config = dict(
    n_layer=18,
    d_model=128,
    n_head=2,
    n_kv_head=1,
    head_dim=64,
    d_mlp=256,
    vocab_size=3091,
    activation='swiglu',
    norm='rmsnorm',
    norm_place='pre',
    norm_eps=1e-05,
    positions='rope',
    rope_base=10000.0,
    rope_fraction=1.0,
    qk_norm=True,
    attn_scale=0.125,
    bias='none',
    tie_embeddings=False,
    parallel_block=False,
    init='normal',
    init_std_qkv=0.027,
    init_std_o=0.0,
    init_std_up=0.027,
    init_std_down=0.0,
    optimizer='adamw',
    lr=0.00435,
    beta1=0.9,
    beta2=0.98,
    weight_decay=0.028,
    lr_head=0.00819,
    grad_clip=2.0,
    warmup_steps=404,
    schedule='cos',
    final_lr_fraction=0.0,
    batch_tokens=32768,
    seq_len=512,
    doc_mask=True,
    train_tokens=162700000,
    steps=4966,
    dataset='wikipedia_en',
)
Each number is 200 + 40 x the weight over its row's rms, rounded and kept within 0 to 999. Layers, rows and columns count from 0. The size before them is the row's rms in percent of the matrix's.

# down: layer 5 MLP down (transposed), 256x128, rms 0.137, rows 68-85, columns 0-127
# gate: layer 5 MLP gate, 256x128, rms 0.146, rows 69-86, columns 0-127
# up: layer 5 MLP up, 256x128, rms 0.14, rows 69-86, columns 0-127
down68,102,257,220,201,215,174,201,211,148,238,132,200,162,250,144,199,223,298,206,123,278,215,220,182,239,208,170,215,175,216,243,200,183,160,215,221,97,270,206,239,187,173,184,203,218,270,202,235,216,135,196,207,277,253,163,224,183,173,204,224,215,244,203,243,180,230,297,186,186,198,232,225,230,146,154,188,203,277,173,155,147,263,230,119,198,222,173,213,222,178,222,161,212,185,219,222,194,187,256,151,143,108,165,132,207,148,179,223,202,135,177,215,149,208,238,208,203,244,177,202,246,150,251,277,190,184,142,133,183
gate69,099,185,202,211,130,267,196,298,191,175,232,228,137,159,187,182,141,277,276,166,211,210,129,175,178,170,213,199,213,155,191,180,188,256,178,311,205,229,211,194,221,149,202,151,238,143,160,197,220,263,223,237,179,224,221,225,216,167,265,228,177,118,198,207,208,260,246,191,165,212,174,209,234,234,129,259,265,186,172,185,199,146,179,182,160,205,141,204,195,163,174,152,183,198,171,185,251,176,135,213,169,222,166,220,164,140,201,175,221,98,234,148,178,146,163,210,109,169,176,154,285,174,184,253,218,223,187,199,173
up69,098,175,225,240,212,147,200,270,221,168,216,170,210,186,206,210,215,200,180,190,243,170,213,196,241,156,182,286,207,218,201,175,259,187,128,167,187,216,169,161,174,195,250,174,176,125,193,188,245,214,154,178,134,266,185,228,192,148,231,243,187,210,202,185,266,159,210,204,204,192,186,181,206,193,109,184,213,195,161,219,192,281,225,247,267,221,210,186,220,192,195,208,282,227,282,164,235,160,165,166,182,207,226,185,129,74,239,293,192,183,261,209,137,184,126,232,127,203,177,262,172,142,151,208,208,148,289,244,244
down69,102,227,262,216,132,135,215,178,139,201,169,203,191,254,180,180,115,164,205,174,186,176,198,218,187,175,207,183,223,229,290,242,142,147,215,199,196,214,151,144,195,171,99,238,251,217,234,164,204,212,189,160,280,199,154,125,220,176,203,243,187,227,178,255,168,261,220,192,225,221,196,224,211,78,197,169,107,213,134,222,264,142,157,276,223,190,184,204,210,185,260,176,173,131,208,182,208,219,217,258,210,192,232,174,185,217,206,155,203,254,263,257,187,203,266,181,270,229,191,194,259,215,184,261,207,194,137,240,222
gate70,092,220,141,220,247,174,215,250,243,232,218,135,285,219,161,178,207,200,181,163,177,169,226,181,125,234,212,237,237,232,214,184,242,226,208,201,250,191,242,195,254,138,169,209,198,219,207,168,167,189,204,228,167,314,258,257,175,171,142,179,159,239,279,231,274,139,155,205,243,203,180,184,243,185,207,148,242,172,211,220,186,204,153,193,162,219,148,195,206,193,233,193,236,232,197,203,154,200,220,174,214,276,259,180,234,105,250,195,212,196,114,207,198,207,182,191,206,252,325,230,131,264,96,195,178,218,229,235,189
up70,097,126,201,197,241,243,176,214,207,157,121,173,240,163,252,152,173,229,161,202,171,180,145,175,268,188,178,242,188,216,150,189,204,180,192,158,183,246,216,231,237,193,137,264,252,217,241,237,190,256,186,182,115,228,134,212,208,192,211,234,255,245,256,257,177,158,206,192,206,252,221,199,227,264,156,210,223,252,253,287,205,229,227,170,198,242,242,277,167,234,106,193,231,268,227,218,212,258,176,130,191,198,180,207,151,213,258,265,224,239,201,163,184,241,185,232,177,179,213,260,198,202,138,247,259,247,226,302,214
down70,093,198,254,194,225,240,169,203,209,167,161,211,190,248,251,234,223,191,221,178,236,174,145,168,252,154,236,274,212,239,202,213,197,151,213,225,290,161,226,156,170,176,166,187,208,175,211,198,219,215,115,254,165,178,187,191,235,182,192,254,162,236,97,208,211,247,176,183,216,252,294,277,166,257,207,213,192,212,199,209,268,211,276,232,162,250,239,180,215,275,259,229,281,224,171,153,192,268,121,223,171,249,201,150,158,111,205,303,170,202,246,161,154,252,200,194,167,209,241,206,197,225,206,202,247,213,212,249,206
gate71,112,186,175,233,217,190,158,162,129,236,174,190,243,198,272,149,132,137,186,188,248,262,237,207,238,198,185,250,171,218,228,184,211,236,220,102,148,195,146,241,137,266,235,223,153,232,215,198,212,198,100,140,219,178,182,251,251,188,168,194,154,230,148,175,202,221,195,210,245,136,211,219,186,211,145,76,212,221,169,189,231,184,189,260,177,244,193,236,234,227,272,172,170,109,199,232,277,174,156,167,233,204,180,258,227,200,181,234,230,178,147,220,197,154,267,177,262,183,155,246,251,225,144,188,197,209,216,175,172
up71,105,275,251,161,228,163,196,202,250,233,161,220,135,236,196,127,272,178,202,201,199,221,117,145,217,241,240,195,253,275,232,222,211,176,144,181,166,182,180,160,225,214,170,278,188,147,158,201,117,182,210,185,144,226,175,133,205,134,154,210,185,245,233,233,183,194,275,158,196,241,196,196,274,169,205,221,210,189,212,212,207,161,220,157,196,228,239,161,255,102,206,255,251,193,228,202,182,166,204,216,159,171,210,243,123,200,121,212,207,166,225,173,225,176,173,277,211,174,249,207,167,237,222,198,220,187,141,214,329
down71,111,298,160,187,228,185,228,230,213,208,163,202,184,249,171,214,277,223,224,204,186,216,162,149,219,264,221,167,223,266,198,220,196,202,202,243,217,225,169,200,168,102,207,225,203,180,240,174,197,238,241,194,206,216,183,115,149,179,167,190,197,227,222,232,271,125,173,196,234,191,240,166,237,194,198,242,195,210,203,305,195,163,219,32,263,192,215,149,167,159,187,188,240,212,199,223,187,187,260,251,222,199,231,192,127,247,159,261,160,271,210,269,224,229,135,212,275,242,204,207,222,180,248,192,186,127,225,185,207
gate72,114,196,139,131,189,144,233,267,201,200,217,263,277,251,225,265,238,196,217,203,168,155,181,184,190,197,263,232,222,222,213,129,211,211,233,200,182,180,132,237,238,246,134,199,207,151,180,219,173,147,251,290,146,134,244,138,244,198,209,281,173,242,253,202,208,247,188,210,178,235,192,273,264,213,155,242,189,244,138,226,240,210,172,178,217,172,208,160,203,176,177,185,212,187,273,220,221,130,212,254,215,223,208,202,173,190,248,163,267,209,201,191,217,154,202,239,186,215,218,130,151,95,269,132,182,215,202,136,219
up72,109,240,239,212,171,178,187,197,212,279,153,241,201,226,234,115,173,203,205,248,252,227,124,219,158,171,242,167,148,204,147,198,156,223,209,217,169,191,178,178,257,163,233,140,221,166,207,204,246,304,227,194,175,196,136,207,62,208,192,155,205,165,196,118,174,105,276,229,186,190,193,149,201,241,224,211,239,170,246,178,255,156,245,216,221,268,167,205,266,162,208,195,125,186,200,214,194,199,196,214,70,181,195,238,197,191,210,168,155,221,246,230,174,196,182,186,217,193,243,196,208,140,247,190,191,151,240,170,163
down72,113,138,246,215,144,184,195,157,136,230,254,196,200,196,190,103,169,230,159,260,155,259,159,209,253,170,208,281,205,159,230,214,240,210,239,204,223,231,228,235,216,160,206,211,182,103,199,172,190,237,183,190,178,250,217,283,225,248,210,284,182,179,270,187,178,196,209,265,257,140,253,225,219,237,154,173,180,101,156,171,204,266,202,235,144,211,160,162,171,262,180,209,183,196,256,210,152,198,178,212,199,165,189,226,223,207,234,189,181,202,256,187,124,255,235,240,215,147,180,188,156,228,212,244,294,169,201,282,232
gate73,094,262,229,240,240,205,201,142,148,253,199,162,230,211,207,150,166,182,130,243,199,224,165,234,185,161,239,161,144,150,175,140,219,276,174,198,181,189,159,265,82,218,198,203,178,181,272,162,154,212,134,186,224,182,161,210,159,248,235,221,280,248,246,189,182,219,175,132,256,197,162,253,196,210,198,194,225,183,182,244,131,219,269,169,169,240,275,109,156,227,197,206,177,206,280,240,244,168,116,233,230,185,266,213,181,127,243,252,237,153,147,199,212,195,226,182,182,160,238,234,190,210,223,214,211,183,224,195,191
up73,093,170,153,255,199,128,176,213,261,231,149,259,159,172,180,261,214,187,198,164,159,184,228,195,252,286,214,232,274,240,193,173,208,215,267,263,190,220,212,215,226,179,153,120,186,129,191,218,229,239,213,225,213,196,259,218,224,127,160,192,114,146,172,193,210,149,197,227,135,208,237,153,230,216,209,181,208,265,166,246,270,166,213,184,208,178,123,201,271,208,198,142,193,175,204,88,233,183,269,226,238,239,177,198,162,200,140,147,133,183,249,206,216,156,189,252,183,199,170,204,206,201,212,244,209,208,127,284,196
down73,093,199,215,195,166,254,165,193,216,178,214,154,177,184,202,198,257,208,230,224,179,281,148,130,205,297,224,187,168,201,194,168,135,211,88,174,183,218,187,180,185,236,185,178,245,157,184,269,248,224,272,171,150,211,174,190,221,162,154,126,165,195,206,240,185,200,144,188,220,91,205,239,233,197,237,228,262,177,197,219,170,121,171,258,196,179,246,195,225,234,166,109,140,202,175,234,132,194,179,186,240,259,211,144,258,197,118,227,175,212,188,180,194,187,173,202,229,159,215,142,206,315,210,246,197,249,186,207,248
gate74,107,270,225,157,192,177,201,201,179,214,245,145,209,177,160,320,160,176,97,217,190,197,229,109,138,160,153,183,185,279,205,256,200,251,167,135,212,216,137,239,169,240,216,259,165,188,235,161,233,243,254,146,231,197,160,173,157,207,221,205,243,188,198,209,226,219,187,102,166,261,206,219,225,180,271,202,235,253,194,173,132,200,193,194,183,222,275,214,170,202,167,242,244,207,121,258,179,231,148,223,249,172,147,217,191,165,227,260,181,220,208,160,163,191,212,166,227,225,168,212,177,225,148,196,213,239,124,133,214
up74,100,193,205,233,182,215,272,193,141,258,244,215,209,171,196,150,216,207,150,262,127,183,189,186,157,146,186,186,234,230,205,196,236,221,175,139,248,127,187,196,192,280,253,187,196,322,237,143,180,267,207,155,230,230,230,236,159,166,241,217,228,260,174,202,201,248,130,151,225,183,258,202,138,200,202,147,129,210,206,193,214,203,209,173,130,226,207,190,196,195,166,162,191,245,182,221,180,219,136,106,218,216,251,145,223,273,265,260,165,201,239,173,187,227,134,187,236,241,267,224,205,223,183,190,130,276,170,217,177
down74,102,188,222,189,244,172,141,207,207,242,201,224,193,197,171,265,146,181,129,283,138,171,289,215,167,135,171,266,155,235,240,210,190,231,253,176,216,241,206,216,246,286,210,195,173,225,285,206,119,246,205,160,185,176,172,208,191,250,205,245,185,163,231,229,201,181,199,251,126,283,226,236,236,151,216,172,217,240,198,167,174,223,188,228,191,215,243,126,177,91,177,249,230,275,156,224,182,226,148,216,183,148,118,131,219,232,159,267,169,217,176,165,211,267,183,193,226,227,203,184,203,218,248,174,154,201,172,175,190
gate75,100,136,169,155,180,183,183,257,197,179,151,241,213,200,205,194,183,204,227,182,227,193,132,192,189,136,275,265,250,246,239,170,296,159,176,214,229,178,246,199,252,257,236,172,217,205,259,259,206,272,242,209,233,185,217,186,191,227,149,147,170,219,183,185,144,255,251,203,209,180,171,265,161,272,117,250,192,203,212,192,165,217,196,149,139,216,165,216,187,139,193,210,176,179,116,204,204,199,235,143,158,212,204,144,133,189,230,158,274,239,226,182,138,261,231,124,171,157,159,243,161,157,198,216,205,232,230,160,109
up75,095,110,165,270,229,190,165,187,120,172,173,195,237,152,162,225,257,226,214,142,218,169,186,178,168,192,268,270,263,232,148,172,300,187,169,215,207,179,237,246,233,260,212,164,152,159,235,182,167,250,177,245,180,184,239,210,191,229,211,189,212,218,165,245,147,232,160,201,262,184,195,281,185,267,100,207,167,190,153,196,236,230,225,144,183,268,195,150,237,181,159,163,162,165,167,237,218,160,224,269,228,235,228,155,166,157,223,149,210,199,132,190,180,215,284,150,183,189,182,284,200,191,247,216,225,180,193,155,235
down75,100,198,215,192,49,207,232,164,223,228,151,201,246,216,107,199,236,232,232,168,262,173,157,274,201,155,236,232,209,231,228,179,244,190,170,225,223,181,225,120,175,186,246,189,194,326,168,125,162,156,225,176,217,153,238,239,206,169,218,199,236,223,233,189,179,229,297,167,116,207,121,219,168,180,184,213,228,245,168,196,187,223,202,185,263,222,192,248,199,165,186,258,197,151,189,201,191,158,244,255,156,207,182,182,149,190,250,228,218,189,162,153,159,239,176,185,165,140,146,159,195,160,185,260,229,213,239,152,219
gate76,098,151,164,205,199,166,108,92,214,210,195,192,160,259,263,193,281,218,208,214,159,170,212,172,163,196,187,145,188,243,207,297,178,249,181,202,182,158,126,246,222,238,225,196,191,250,226,160,177,201,262,232,197,188,178,133,187,175,182,188,229,265,211,159,182,235,161,236,255,222,182,151,215,212,234,198,188,197,180,219,238,195,285,249,156,178,296,156,239,211,198,202,164,211,239,209,162,162,80,195,170,204,194,203,173,134,201,175,234,204,96,249,268,172,170,179,222,170,230,237,209,255,214,244,243,136,217,210,159
up76,096,220,224,251,208,236,285,228,189,215,236,192,231,146,156,220,163,153,201,144,214,233,196,227,210,230,210,268,220,213,152,111,177,157,230,164,179,255,232,182,176,173,187,188,188,141,165,249,253,180,149,189,201,177,215,297,209,208,222,165,191,126,234,166,229,166,232,180,133,177,228,293,197,162,217,211,212,224,198,202,149,218,79,166,189,217,167,240,143,220,164,186,231,163,165,153,241,218,301,233,234,198,211,208,240,273,192,189,212,174,284,136,187,266,218,226,150,208,224,166,186,210,226,136,166,299,178,184,235
down76,096,209,182,202,269,245,260,236,202,142,206,162,256,168,158,225,192,188,208,223,239,236,155,171,181,282,236,222,251,152,92,222,224,154,310,205,218,277,223,262,170,171,192,216,240,149,161,301,248,303,192,200,226,200,140,231,233,217,189,190,210,177,194,169,253,192,222,226,185,182,271,257,186,214,122,203,198,194,210,200,198,210,175,180,208,186,175,198,235,205,158,129,194,120,171,188,203,161,233,158,265,220,203,211,230,242,198,229,187,165,228,175,189,219,225,275,267,211,231,217,151,285,231,180,194,257,182,203,266
gate77,111,204,233,228,142,245,206,254,203,238,195,198,232,78,174,274,244,127,185,206,179,240,254,188,177,225,166,184,182,261,221,172,235,173,174,162,142,195,282,282,131,228,220,214,142,173,177,222,255,226,258,243,184,204,276,179,232,165,216,153,227,218,193,138,211,196,106,149,245,251,246,245,205,169,228,200,249,186,192,215,170,260,130,200,193,183,204,225,157,189,269,133,195,235,143,185,204,190,198,252,205,229,187,146,198,165,193,233,240,174,234,131,253,164,274,245,244,159,255,186,212,233,188,202,157,210,150,224,192
up77,107,136,168,202,301,109,190,113,198,154,182,170,217,246,221,140,185,244,196,123,218,171,251,187,205,213,243,196,185,179,173,300,252,217,213,226,194,214,194,153,229,213,207,267,241,161,221,170,177,213,149,202,298,181,171,195,158,189,186,245,167,194,197,216,227,229,261,250,155,134,161,140,175,240,183,206,137,195,207,199,236,174,220,180,214,194,210,230,257,234,156,200,201,144,241,174,199,195,171,187,247,163,220,274,180,217,153,171,160,233,121,158,166,271,154,142,212,240,159,285,199,184,200,155,293,163,193,182,167
down77,109,149,142,190,193,216,195,154,95,147,202,194,231,203,222,155,178,220,183,196,195,245,156,151,240,186,243,171,172,213,192,166,195,162,201,181,255,161,234,247,174,188,134,250,190,110,182,238,237,218,191,210,190,237,96,184,183,132,177,234,146,171,148,190,212,247,164,207,244,211,161,213,199,175,188,236,147,219,201,202,290,202,249,204,116,191,194,279,261,172,176,89,229,107,201,190,245,134,173,199,280,211,257,238,204,217,188,200,207,257,215,182,258,242,190,152,259,203,228,207,184,210,205,229,257,251,136,186,214
gate78,112,112,172,214,204,177,205,214,148,228,154,203,195,185,179,253,191,179,254,153,197,157,141,234,188,251,265,198,284,199,131,172,263,107,224,244,191,212,165,260,260,234,217,195,209,177,193,171,237,245,259,281,178,109,247,195,247,119,195,225,169,220,217,179,230,253,202,107,223,241,200,251,205,180,223,218,206,164,221,186,227,190,224,182,223,260,274,241,200,214,137,159,176,157,192,203,253,185,267,269,175,162,225,179,147,237,185,200,214,186,129,200,186,169,232,185,197,265,228,191,214,198,113,159,258,260,214,183,187
up78,111,170,194,176,166,217,169,231,190,128,106,205,257,198,144,244,133,203,251,188,272,171,193,223,180,223,241,191,301,267,178,205,300,101,220,229,200,190,181,215,239,194,207,171,211,172,184,161,232,220,220,212,128,146,256,165,254,182,151,224,198,215,273,205,218,312,221,181,188,230,226,221,195,197,189,208,243,221,216,184,226,162,252,134,224,212,245,240,196,159,135,168,181,159,141,177,177,222,244,256,181,217,255,123,160,187,231,235,251,157,163,188,163,210,207,198,249,212,194,196,182,131,127,164,257,234,167,199,185
down78,107,189,165,140,123,193,223,184,250,185,131,174,231,180,157,246,204,184,179,135,263,232,182,245,217,194,229,120,255,219,220,197,224,265,160,198,175,205,150,168,167,166,203,237,175,287,187,148,197,129,210,192,264,188,216,211,196,168,193,216,209,240,186,196,156,187,312,162,190,249,144,132,189,187,152,214,233,208,233,157,225,198,248,163,177,204,224,243,147,133,156,300,137,192,147,186,242,172,238,158,184,190,224,131,215,194,201,210,224,223,162,178,128,295,191,197,204,176,163,267,172,222,195,231,263,227,202,122,150
gate79,095,206,212,158,117,242,170,191,201,169,245,173,252,247,277,193,211,218,159,163,271,164,144,221,177,252,162,246,228,241,134,225,179,132,133,225,279,229,244,228,213,163,247,146,211,150,153,206,231,235,223,220,213,197,285,185,135,136,237,176,203,221,146,199,135,203,177,237,256,142,238,177,159,262,209,229,273,195,162,200,177,223,158,230,190,205,259,266,226,152,291,233,261,206,193,254,218,200,196,246,196,202,152,251,162,100,180,210,193,178,218,193,160,181,190,230,205,226,192,229,176,198,177,122,246,235,198,221,180
up79,096,231,197,262,209,131,188,197,173,191,220,230,232,231,208,286,182,126,244,236,266,221,293,196,266,232,228,226,174,228,261,205,205,201,234,274,155,145,163,134,152,228,219,226,193,168,196,273,232,257,131,233,171,157,181,222,241,208,223,312,173,190,193,169,205,246,277,150,153,242,239,177,239,159,203,216,221,261,233,169,228,201,173,193,221,177,240,245,161,237,198,189,165,218,215,146,230,136,234,201,223,141,203,174,228,219,237,164,213,172,184,124,167,211,247,233,170,297,185,212,241,195,187,218,154,107,230,208,204
down79,095,197,229,216,232,172,248,156,112,248,178,207,199,187,272,246,215,193,175,225,175,189,216,211,157,225,192,193,216,183,189,221,219,183,322,222,267,200,142,183,125,184,204,242,151,162,189,215,261,242,129,202,196,235,153,144,236,171,76,241,181,198,183,180,203,151,167,205,170,176,252,147,259,150,241,207,153,200,190,182,237,128,204,211,225,184,229,224,157,220,173,203,244,174,172,260,212,194,231,151,161,205,251,266,155,128,218,156,246,194,247,234,161,124,170,297,195,195,222,188,225,204,119,240,170,168,227,253,176
gate80,103,185,170,196,183,246,178,265,190,250,152,216,264,191,253,207,248,229,191,238,170,242,277,196,186,107,230,149,153,211,217,225,168,189,195,136,156,141,212,247,210,215,257,200,204,220,206,204,192,171,162,234,209,258,220,297,244,197,215,190,245,255,162,209,228,272,294,206,218,215,151,128,201,281,195,200,170,224,197,157,214,207,260,153,243,150,161,218,203,116,244,229,215,259,141,141,211,196,233,232,175,205,239,225,274,231,249,233,245,228,222,194,211,186,235,241,193,280,210,279,206,202,132,215,246,168,211,269,182
up80,107,142,236,225,173,190,215,155,238,176,156,208,168,176,203,210,204,235,264,247,197,183,146,223,249,181,218,241,228,185,150,144,194,219,172,254,351,181,294,174,186,133,187,196,122,229,243,231,168,168,269,216,203,227,249,153,154,107,216,203,159,212,265,134,193,180,203,207,202,239,249,248,230,159,166,136,211,135,173,193,205,163,156,291,216,241,198,224,169,223,176,215,162,195,140,253,201,163,194,166,184,240,205,201,197,200,189,222,246,186,158,148,191,220,184,188,197,155,162,184,276,231,160,200,230,170,161,106,238
down80,107,206,253,247,230,220,208,147,180,213,141,148,176,184,210,187,227,192,223,186,164,237,136,250,236,263,154,192,207,259,136,157,212,230,173,209,92,204,196,239,179,159,143,205,202,201,229,158,146,282,179,234,200,205,169,108,182,205,189,198,136,181,251,179,191,104,180,164,301,238,199,250,213,166,143,173,158,186,178,263,172,154,211,258,223,229,161,259,197,230,162,163,179,211,210,286,191,229,230,170,198,208,238,158,214,188,152,263,222,143,127,227,201,197,192,158,148,166,198,182,270,213,234,198,200,181,109,146,221
gate81,102,117,142,261,202,157,165,175,167,152,198,273,234,293,170,153,196,249,247,181,231,219,205,164,198,176,247,176,169,178,145,221,181,147,205,233,203,185,201,182,232,230,203,141,119,212,223,185,220,194,171,238,212,176,212,216,237,254,177,195,119,215,176,149,168,193,164,273,220,206,171,214,161,143,160,119,206,131,191,191,269,261,157,220,168,287,221,194,210,217,169,126,181,189,182,214,231,156,196,203,212,144,175,161,203,167,171,197,213,291,187,225,277,203,175,227,218,220,154,275,148,181,264,244,199,124,262,162,255
up81,099,174,197,151,175,189,264,208,193,169,145,190,221,214,228,212,181,226,251,196,237,268,198,187,156,183,263,123,181,166,266,260,206,221,192,200,179,125,133,164,123,176,274,190,150,218,247,235,193,231,163,284,207,167,189,237,243,198,160,178,152,208,187,246,193,237,204,188,288,223,207,179,194,215,210,82,179,193,149,164,190,162,158,242,192,221,172,189,234,184,207,217,212,160,205,261,248,141,145,176,259,168,196,146,129,141,223,211,271,257,192,235,184,116,256,224,293,224,160,167,253,188,191,164,213,161,187,194,173
down81,098,169,210,122,176,140,154,181,226,216,154,254,206,274,171,198,196,198,208,196,184,236,206,134,176,119,224,218,150,174,169,221,186,109,187,224,214,171,174,127,255,194,234,234,172,241,227,205,169,171,156,230,178,156,182,237,215,221,139,235,170,229,213,217,170,141,164,138,190,224,224,186,175,129,182,122,240,160,191,251,207,281,169,209,237,216,159,182,179,231,144,163,236,289,143,238,155,224,152,258,172,180,113,187,262,142,245,184,190,257,193,191,234,216,173,249,160,214,167,241,199,76,225,206,192,202,255,211,214
gate82,089,205,148,226,223,179,248,132,157,141,186,135,237,180,167,206,228,205,178,181,230,202,149,196,158,241,182,227,191,221,217,171,248,260,208,232,200,173,250,195,166,195,207,210,260,126,169,134,182,220,222,162,212,189,178,114,259,136,165,241,219,199,183,238,243,182,159,185,260,239,281,238,176,223,251,199,264,243,166,178,217,228,204,204,149,220,164,184,160,267,165,210,105,159,186,227,220,161,177,200,284,274,312,233,154,238,185,203,179,229,173,120,234,206,182,272,248,178,272,247,139,213,205,177,179,255,220,170,207
up82,089,168,176,198,159,165,248,221,200,139,244,186,196,256,159,213,204,212,234,217,187,226,138,214,258,189,188,196,257,219,193,179,288,235,242,247,232,179,189,121,169,175,147,232,267,235,188,213,232,183,164,157,231,214,209,159,287,186,189,174,210,168,232,212,209,203,194,138,178,279,210,233,174,196,217,149,257,256,121,181,202,160,184,202,155,179,183,195,165,252,245,273,141,139,107,150,221,141,197,201,267,280,231,191,123,205,186,163,226,258,144,188,206,178,172,208,254,154,234,151,100,192,141,167,177,221,178,199,150
down82,092,155,243,155,143,215,167,182,285,162,168,211,186,237,248,213,178,159,219,248,185,187,196,184,206,140,169,200,236,203,185,161,181,212,217,182,387,158,220,112,185,189,162,153,268,219,222,207,198,157,187,178,201,181,250,217,247,156,243,205,246,187,220,205,267,220,189,172,115,266,207,221,187,217,200,240,189,200,120,227,273,270,151,308,207,158,213,212,255,202,236,287,219,230,197,160,209,143,220,154,246,219,198,210,190,220,258,175,179,207,171,204,215,192,195,195,182,209,184,204,157,187,126,236,191,197,219,185,134
gate83,090,229,185,220,213,269,117,152,189,199,150,122,268,169,199,160,277,114,223,164,191,162,193,175,203,201,218,254,170,274,211,232,223,205,188,198,215,270,196,237,195,224,162,253,212,115,263,170,239,160,212,215,209,228,232,228,288,187,202,246,226,244,158,227,222,196,183,237,246,279,192,186,265,202,183,197,212,197,152,139,240,223,118,191,189,161,265,169,222,181,317,107,209,177,149,220,227,241,174,203,174,168,219,226,230,236,181,161,194,253,250,210,233,183,224,245,234,225,168,242,192,190,167,174,158,260,221,141,177
up83,086,201,211,254,176,267,248,254,213,227,175,185,181,236,186,165,208,178,170,172,172,194,202,143,250,144,144,253,120,193,186,178,205,169,241,225,245,232,158,101,206,165,181,243,221,217,223,210,152,166,215,201,106,265,275,250,284,205,216,184,192,175,202,262,209,187,190,166,216,276,241,157,188,152,151,213,148,207,132,167,193,193,117,182,191,204,214,200,255,164,247,221,231,223,113,232,274,207,219,149,120,159,220,178,219,202,202,200,230,204,227,175,143,135,160,230,191,160,152,208,230,194,155,130,234,278,208,241,154
down83,090,186,251,234,147,237,180,219,198,154,137,195,76,207,235,254,194,173,201,190,169,177,227,206,151,151,182,220,199,230,253,174,169,196,195,224,154,164,143,127,196,159,214,165,207,284,240,134,207,231,242,119,145,189,229,305,187,216,202,204,256,171,211,182,186,206,188,183,179,209,231,165,193,205,183,253,175,184,174,158,132,137,189,119,220,221,187,155,281,189,196,250,243,292,149,211,180,276,206,182,186,122,189,192,166,218,229,198,196,184,183,223,203,152,233,246,163,182,149,146,134,127,196,198,170,238,154,257,165
gate84,104,185,253,201,232,287,244,164,158,255,174,249,233,193,160,120,180,161,191,242,122,238,186,176,191,258,276,236,229,186,207,258,198,203,151,197,163,245,145,207,150,300,152,203,167,191,176,208,144,256,182,177,282,202,215,181,214,230,222,220,225,191,146,284,163,210,190,216,234,190,161,227,258,151,155,268,227,174,190,308,217,204,239,185,235,214,200,195,184,249,173,225,224,171,223,171,257,215,245,252,237,168,243,216,198,242,217,166,206,186,204,278,263,135,212,206,212,247,235,218,249,258,199,140,188,245,160,140,225
up84,103,194,210,201,230,135,162,187,216,218,202,156,248,208,232,316,231,234,258,176,251,141,155,240,233,189,114,160,161,179,197,141,188,190,257,200,220,216,173,228,186,158,213,132,202,165,221,184,258,208,249,241,175,155,179,206,183,179,194,211,212,193,236,135,279,163,216,219,209,194,261,180,169,235,260,128,175,226,133,129,209,203,197,169,155,161,225,180,238,125,228,175,160,192,205,208,206,207,150,138,179,273,136,182,231,160,149,251,167,204,229,183,148,232,142,178,201,108,124,184,205,209,292,193,231,206,199,258,257
down84,110,200,144,214,189,193,251,237,173,200,209,227,170,230,254,216,230,201,198,174,239,217,181,165,233,195,169,193,130,222,172,149,162,225,210,197,204,230,201,311,203,215,208,164,250,143,179,251,233,192,229,195,131,207,171,173,276,86,226,181,214,286,180,150,184,188,188,199,194,211,333,213,155,245,211,130,208,218,163,149,187,201,229,218,197,128,241,201,260,169,233,61,205,102,232,233,193,158,175,146,203,307,185,202,225,165,149,257,190,188,200,216,212,222,219,176,218,195,189,185,197,220,208,260,240,186,215,216,184
gate85,098,243,255,223,150,155,188,153,241,188,178,170,143,204,189,232,231,174,219,201,261,296,186,154,288,223,183,206,163,211,173,211,191,224,192,111,166,159,247,203,138,208,225,220,178,189,153,147,153,208,201,221,143,121,221,246,243,154,162,228,175,217,188,191,245,184,196,203,203,175,206,191,228,143,246,199,235,224,147,201,104,190,228,182,280,170,183,125,201,241,288,222,207,157,180,232,236,152,205,148,268,265,168,244,196,187,265,225,173,133,164,207,256,241,166,210,201,261,141,166,175,248,148,285,224,222,176,208,166
up85,097,251,265,223,138,161,172,205,247,208,178,159,152,224,200,219,219,169,221,217,268,294,191,163,273,232,167,228,173,193,218,219,184,213,195,139,197,186,252,205,168,205,240,236,197,202,184,127,164,210,209,201,184,146,223,264,228,175,164,218,184,215,197,191,237,161,221,222,225,160,204,193,243,144,248,206,257,226,143,238,109,175,243,194,290,197,178,116,208,210,311,195,193,159,235,196,216,145,210,158,252,281,153,285,180,177,248,220,197,116,139,227,240,218,160,200,200,251,152,136,220,249,142,267,226,227,196,181,193
down85,102,259,179,185,206,207,132,229,277,228,183,148,155,229,200,222,187,237,226,185,190,160,216,207,291,176,145,210,157,220,241,166,211,187,222,203,215,282,247,127,167,157,222,248,161,292,185,113,177,140,206,125,146,214,239,300,227,261,213,207,190,143,197,201,194,155,233,238,176,191,183,176,138,175,166,202,175,181,201,212,171,136,203,157,192,222,130,173,136,162,257,260,220,230,215,228,165,140,207,149,146,188,229,252,204,249,164,213,168,214,137,234,177,234,150,244,203,117,173,158,277,226,191,238,189,209,171,205,209
gate86,095,195,110,241,208,176,206,159,230,214,263,184,146,162,255,156,232,184,260,251,240,185,173,174,221,225,150,169,169,173,236,266,204,220,239,148,167,235,187,208,224,184,270,164,284,206,195,253,161,194,236,188,268,245,179,170,204,159,155,179,174,235,174,267,246,209,201,197,194,278,214,153,189,214,223,220,245,143,154,162,141,262,167,239,153,179,158,174,158,222,214,185,140,248,154,124,241,195,229,174,220,175,175,206,205,158,103,93,185,232,151,265,200,165,254,169,206,234,222,170,181,189,187,216,166,140,174,271,157
up86,096,227,268,179,192,201,183,259,174,188,251,238,228,211,143,286,141,156,167,191,202,228,248,220,151,196,212,199,231,136,201,196,209,173,159,228,239,100,253,248,142,202,130,194,156,189,234,193,232,171,165,212,129,159,186,215,205,252,246,231,219,189,268,121,169,209,233,232,117,127,179,182,181,200,201,229,173,253,262,231,222,190,224,193,248,210,226,275,241,175,146,274,222,191,193,210,199,166,195,235,198,269,186,153,164,156,270,249,209,156,284,178,151,185,170,158,177,162,144,241,172,189,240,154,244,273,212,168,196